python train.py --num_attention_heads=3 --num_key_value_heads=3 --hidden_act="tanh_gelu" --norm="layernorm" --attn_scale=0.0884 --parallel_block=false --init_std_qkv=0.0163 --learning_rate=0.00694 --max_grad_norm=2.0 --warmup_steps=200 --schedule="wsd" --max_steps=11762
Each number is 128 + 24 x the weight over its row's rms, rounded and kept within 0 to 255. Layers, rows and columns count from 0. Numbers have three digits each. The size before them is the row's rms in percent of the matrix's.

# layer 10 attention query, 384x384, rms 0.106, rows 265-298, columns 192-287
096:139103110097131127175137141139100174127125114131109119076152096176137071117125098114101149118136112121123112174176193143150117132131156129102153139128137131161092138142124123134117141121127140129094131109152198128121138144113121154121106131112180103132143140111148161117110134150134156127
096:098139148142151168122172123146176098136107106179139103079098081146142125164134073109132120110101083135135083127180109114092103164084172126126116092153122100129122114131096127156128164184110109140143140141146106118130161159116137108164139121105106079099156142153133138107117122144126123150
094:173146141125152131124139150123093164157176160128114124142139163142094075116152121115105079132165114135140138118076130152157073125103154128170135144104122155074155116110099122118127125143115114168140121133142148102125156134146117135134162132142133134115135120122111079117141093116144125194
094:137121119110154143085100134088144171115130141113101133139156155126129105129083133167144110148130164106152118101152146159143188109148085138137133129103154136062123137127101113126149138155115112138127128156110180124148138109138122138129132111136127126158170120151102116093132087128129166111
091:124125116144101170178123110129094130095128083158141114093165074086114096122105150085124133117113111115142127162119162151116118136088110161136123126139099101152048163139122164123132125127117139118077123098149090122130090124102131106150143106095131127107153124138129143132126116092115113113
092:105172133115154122113144137104139118158142166143069140145142145126114116111165122116139077185140120137118166164089093117144130118121083148111131131157122105113117148103183120127138172128132119141089115150110089124110105089136115088149124135101105105128116114131134068135104165120089156098
089:129082116124157109104137103071128147117150135122161130170098151153113115128141147103152102107108150123139105090139120092148174150137158106106182120162122165101135134104169105122143108110097087132090130133144158149120068139119163131152094145130137158131110108100129102139154102140136136147
093:107142158112095109177129113160150111142124123141134139127133134126129153149157120112077116130116097139126098168086163109123143189119141085140117132137171103162120135114108153172121138127122125147120159106118146116121084139126136093119169141154149120116054156138129078156086129126149145194
093:095159088126109141153120077138171136130122126171142139117121127107084083089105098126133094110159112129161114142125143098079119107125136173126098105146105119111101157115131153125131108126115122158150121121128152119124124112147106136085107145110102125122145154122151140129137117206136091117
095:109131150112115168136115134105145103141121109095132101102159101098130156152143123094111133118074147117118140160135153156080128158122111152138142153130085089125143169113104143120154127131144121147111127151125125161144095151081151113130096096131051151153121117187166092125165147143134117155
096:104103147159097123185137104138146141133130110131122122141122124118120132121175140093132115130113136134104136156120146099112073120106137153160109098127106110162120157136146131118129144133158158140142119125121124105077099132150144080138192129123111147124097122122138122144098100110132123099
104:131113146150098117128121111086158148133141122144146158094116106080090139114118121100128129075122120105112083100158093090108100129148144140125137101138083118166191119099118120124148177128102144117124101126125146102134130145125171138119141168117078142112130103137140101153102122138116056109
090:115102118140127146123118138123113115091154078127122095148105098158147157102106159142113170131151074177116100151111119133083120131117202113146101129150103132120171131124124145136055142137069107071145130128156122095131125179115084075141198145132114121102121174114122150095148142117152116100
102:113132146105162109074126163132101106105194140093073133194104140114123120137129146155123109135128143117166132125125129116116135078098120104100142143145188140143121100100097082116078146161129157130112161132146141086109130131091080095132131167102160121116151100113134139111150136125120124122
089:135107128114140185129112198104102072138163079095154167111168138174192149157157103125125191094133084147139160115075161144123168130117129125126151199112142135141107143085130087126095144097145147150125120129098132177136119132109136121158085157156165117121124150130152109134129149123100147131
093:131075100136144136155107176171138156121061139143144122099128132091149142131141156129145132098150116120121121120128126107154114143126116107137129154145127121103134088143153125097167108115132184123149103149134122140108143146117134094122092135149160095141120121119146104093165131094115122140
086:144115134147129128146129119080158116165159121172100130163076112155108130075127127174163106129153100159108159101119164106126120134178127146126159104089141135118125106134177094157147129149097107141127099148156127115185137134143114128105146132165108126132164107098097106135109104133128133131
096:125116142132136121101123144151126115152143108103132122151143151144133104137160138170135131122127115142163135105155115089157143140119134181125124131144124110192111111090157145106132141128092093110095167073126122139148126113116088154157119172160117101123130121096135131115115137131123145138
091:143104147140150109132128145143113162115145108128121114136148158141146157137149113126123146143156131153123144139101113113120086112140179093144125159150140166147091114107126115155134138111098144126115156112112155112130174165111117100102144142157150113113142126123117122128109131093132139148
093:130106128127115119111098105131141101156126150152112128111112171132165140111142143127151120160158098114166140092119151129101119151167080153160142135121115148108089112116127134137130116133081185134078154140150125142114121127163121123134117132087169095114157146123140170123142113129106150127
095:116188173113098151118136126118143088095132111138127136148123114120146094123128178147143114174088160098161147095118104185100132152123145138139105108113126113110153160142121146115112119120148110092172110125108092088134120173175136150118181133139090149144070133126091149089163115142116113124
103:121142087130162101098132184131145144138130114126081121176135164133135131100139125170101098122119143165158154102110109054133155166135168157133172122090176152111131076161139097112102151102083152136112147195116179131161145077154115156117189112141155115120131132112119127080168136128155139150
098:093101071110158156123105094098163111148105141119135123114103144160145190124095104100091136144099088129118151125140180163105137124128094129100108112105160132147139092125142135126157112130131127120140116102159136127134140096115144103117139132102168139111164113102111115144125126094120085128
089:115124096104184141139169107113129156114103102147139091108173166132130090095127127145113142145170145160151109113115152134122136168156194106125100164121108116108148155185128148141144124127163117115130126146125142130170122137113102155118149092132138125144137125121157140105112134157134113117
097:112105080082137119092123160106131094146117117099113158111147126145160130117143105117144158113103104136142153123089132124141138102131140156139123164109191073103081125187140132143126094083120179149090101146140140129116123142122105172128151145135133137103119122119134157093090107119123111136
097:146127087138128112108071139136144096110096172130132158140094118175136095091114175171118116152110141147151129112104161115150171100147135110123116152117165137104164117153133160143149124131145132142130107121132137133136124174156139119089116141106157163157109116103100123102122086151129098131
094:113115180134160158131135117127123112138115128105135113085179138112136112140162118085080113144145126118131117140136157137111106131141141125179156113135088156124118140128103153102122135164109108189117130096088073171109055155124180077168118143087136125121135127140132169070069134117151086155
095:182133115130100112126154114132099150100123120088099118136113145135144085144148143174163107151117136119104094156104144102148171135121119132089095101114110108112134127109118149109096161122111124135094154134136087119131119170143125162095088079151136165145085090147146147168177152146110140113
096:127142165140118154118152112166117140132157123167134152135106129122104132131093104153121116112127120106115095099130103127095126129108113141126140153127120132106117150080082152069125123125137146137151121099083072109136116142114150125119098105140149117083164121133153150136122134132147130126
091:154099159112098169133107130120137146120129140117111108079127109081137120188135105130131140117097132146082053177140101146155129149118166107109144134104142116102106149107094117142142147143131149187127157091139122153123077127134141114127131155128112134158146106149128141162134096081123092148
107:158147152118163127115097142110124135143129114138132169124144198145151106109136156158167106147148127145138098086129139113137160131178159116144103119114180163092181133136108125097151150143133189145093116142132145143106147123136084163105135112141146112166134078130098121141131110116126106147
097:078083116177083160191155118112083132098160104158148142109119082131118144144114119114136155139133096162125089116093147135121095153096150126132098137161105118142135143109141138105129167113119141107136166129140082107141116133110141112126170114126131124101146122099159127121108136153148104105
087:127115154136106135117145080128119152112133112164099120132109111111110137108158146136141100182110153129145157147131103128126081147089107112143133072117100091129154138083091133123112127142090116120111140122137131132122107117142117169115145162100089105086130138134124148134149119139133099143
097:063123120144133107136102108161127100152113140164137131146129111166121106098099146092106115156122124101119137090076138127145140182100127106172089158138130121123088127143146116101149100121127076116152136127115095140123148116161114138129121111124122140109123141140159124142126125164142122151
# layer 10 attention key, 384x384, rms 0.106, rows 265-298, columns 192-287
084:127107142081118137145137130113150150176136145143137106145099083130120129119146134095136110177114103128094175145116122154156104159140101147118127113108135106156139175161139149137147157128112115118089145093174141128135112152124168127086138117131129144159117108127165143143140147133147083109
086:126132128093160132133156150123145095131129119109143141159163107158114128100130147114071149116175143152164137155167162124110113144133116105146136145155191141149144136102076152175087129138150158125102162134085139153084135096134128126118137127127089097113089112105091112121088089155111112157
088:133155157149161156137151128125124145093094112109108121155137157153101128120146116139102119109110096111103131124145073139134108133127138137102125121129138144081126142063135125113153102146176084097135121190123141158159138110121092099099132141173086109110139075128116146106121124131149145122
086:150098177141126141137168143123120170095106132105092112094101151160117142148111136119089135125070119054114116136079175125121131072065138098129144084096115124100145109133149126087115140142147137124122113115134157103124161155113092125077160163094077165118156138133126171126154115134158121126
085:143126129129122154148101180108131125182153108124142143147157118097128095138168115103155122092133153089126122150127090123157161094137130171091131149147109123140138153157126138159108110096125146123115124110100159144135120120128153131132135108152177152119157101116138108096142155114086122131
088:168171122132149131096127086092128116097159105089110127136138129115149123097134110129163140091141180138154106099120171114123154086102093127107155137138100121145100094109124097125145150121150134147063167125122122115174105082127136131142141133136155135098130155108140122121165137103109109076
088:151125112117132117134136091095196153100120131157095132082104123121110172126142140113110125118104135165113151078132121162147112088146105124143103109109133114143149126153150111187129090119092110162120135154137145095144122109151126057147113167091128128108117106121116185132103111096157110142
092:100082100117122151116151152122126140143146147151109102119140121172148087156159153131138145122136127163100130113106104093124118149131123126121139137114157106095108111157110106158136127087118102123096160132138091141151110150153182087130178109169111148115101144135162118165104148123123091134
090:111098123076135108137152126139146100163146143157096108107147141091122153155104107109157105129137131139134109170128170135131158123129117142079138136122134116100146154130137104173093145127116159137099152165135162132126140105082128079121124121125114133132132104176113126110114163140112115163
094:141137153096141127098127147121153145158125088095146133128175091177081103094143097158099146111135133156149165134123121149158143104167130172138147141143140155141103120101115149115167056116130130096157148166127130135103106165088153153123158131118136115138109128172142118139128106134124148124
082:103118133142115122180109129110161128147163127117131135125128121159131092141155117143107135153155112146141128151128122093153102142133133128112107145131133068149101137121132134122106139139095104120103117156134109113122103119096209180134158098120120122119158148132088083129132110146119109156
091:150154137097123128072141129159118116119141088123109129136125151126136184087113151079121154126156121123113159128145104127117152110144102116127101122104131104189109162120097121171147141109121100113137071108107169087168175108113103132194128118152147125107136185163115116143125146099109122133
086:157143144074178131114098153121126081154109155146167150142115141149143150121110152107123116098153149156145098152152148152129155127141080121117118164146152155079100164083126137146053148106111123109133137123165115079085128125108112139132147112166101138121115132115109131151110126126129114159
087:108163169118119106103138123123082144124135086082129156150108158113118100170165135094113144143137132092130137118162085099145089131134157142133119131151159151096146104107149086074122110174168178164114135132162095133143144104132138116166140142125117119118118093102128089140119128152110132102
081:112137166100127179100133115128132124120137148148164124119148122166118128137144170193193137162145115126118105129143117123111111132175143160115141111085165175157162147140091110121136110116111139145163141135118176116108112112118127093121152134096130126148100140121100145153136137113100146124
085:134092128141123161112133138108073156175103143141178111111111133100143123152124121126186103117144135138089145084111076087106154118124122140106127117155146164103160123100135151117132098103183108110108155127124144127138156103144117132140130155155136113145120103100110115102117134141102106131
084:092133136134146150095123149115143113126167127116093137125102115112135156094099113094129127118164133147078075126120164092094117138119131136116144115115081102110131152126138112096147121105102140116153116175129147126103127132094104153132151131116103115118175109125128123107137161121123107114
091:116158094099136103094084102091120141125079126109136101094099153148140121153146111133150159084097183128132118106133125092146159133143109100096083183085143113117106118128152119122108106122143127126088123099106128160154145115144143147131146181142132170132117126094121121119104138102153128112
080:099086135124133136143123160146112122133118120186151147167108144122138107118154127133160118146144111108091124141120075115148118158135131134129144164128131144156131136141108111096125098123131116155133097097173128103116135114124151121113093112175090154141109116098149119192107110081154157135
087:138136090118139109090116135106131122157136130142087095145089126120115137102146128173120084147102111128137125111103217117133151133125120103114157089122104146137131128115159176136158142139127160139079188155083118143147140140167144124191158133105130155121133113147117122099154105120093146126
083:117152147158087118122145112158127125120147116132111154159165137152105140132110125169105143164143101094117122092130136153120158116117119138205112122107109125096145161119140171120106119120129114082129088137104106099152151168136108093140098118116095127116120144152094119094156123111114138120
089:144134104141134094148189138189122113113116113103104117125118138109152120159131101155125118160134138104132114129114169092105109170106119110145121107115135123073175113148176114093109184128100089135110108080142144135111110118127104112135094154158157142092123122121117123124139114170177133140
092:128124134139147123136136140102146125137152156168143155104136156126137204138123125124144118093148121117115117128128110168092136155126158095089160113118126157123164140143164120164127107152127104142171119067142160118114139133106169143127138133105115154092151158101155165130124128140136097094
087:124104120137160116116150133157123138089107191102110117117133141128157098130128121120124134123144111146122165171105117113132135171116144104121175091143100093094112096125124137097101157090134174116117126068186133163101148092111157158121133127144069148137083114125113121123125104120160103166
085:071133145148142113097141124119124138143108149135131057134101072106134160121109122148172149145121083146110181134107066095148143173143138131125078143120185120096154131176094131160152118105111105127105126127146202085099118144136115103112161114133101158123075129120134136144127155161143125119
086:132117156141147144093088091159128123184131137164140122134109110093131161165119115179109092138140088103087120099112199104131150126113141142132109110142116123122169130152122159148110153143157180110169151117148137161125129135141170099124117136123124127176093131087086130142137155107100125069
084:118119123070119102092170169155128113149119113115122158154191146144127119121098121134109143116103128159134111154131108133145147095154175134166129144133128124115093070096114106129148140134147076088115142111079108148120124137169127136123155120098147105139111132133136164151132115107128133162
093:161144142162065113113078108157132121114153121106097116100110120120141083129184147153094155134109129145122095142111100075122111103090130128074087136109096161103131127137127121144109138149126113151117151147134108133130156117138103110103168126095132149143148111128132146153134142140181173125
089:155121150150085133180137100150095135127153092121152134134116107125086117099114140161125179123121083082122101102123154093072122091127128132144114074101121117131130118145080100133099112122134113174121104122138121119136109100145070125130148102080130097066171154127136101171107130133133173128
093:137112155097151117103116108140099167151127092132096093100117134148110125146150142083121150117108130117070116116119088116123092050138187147102060108124121131084100158151132102146161132150160138139130157181113137126140145123156127155101111109141138113146110108165154124178118133104089107116
086:116137168153145131110152094148081109105094136086099094172111155142124121195076136142113118131084127107118075128113130094094118104116154138107110128124092100068136128131133147124155154122113147084144139120165112131165159091120110102121134136168090174124107113133112137159107118150117094109
087:123090088139123148159121161084128123110118112094129163124113143167133124076130141141114113113141126145118122151137099108168127170133145144132107132136124144121110151101129130094118136104139120119112092136115146124125155129170129123162111133147090149101128112139096112120070112113104158153
086:143118109095140117146165141127144149135154127144133189123121123130118094135138146143078144122158147121129140110178157124142153119090091144147144115173084100110131145103133158119115148128163137164106071165089105172132115105109163165116137116116117160074168132136116093125107159105099117106
087:172086107155172133119150120107153144107142105077171160150145127166131167138143150140141101108160116157166101179124124129088103140090128115139128138132127096113093129121115168107124096129113107175098141135127121140130136136118125125099095090131120131106115124123147109165126129171186114135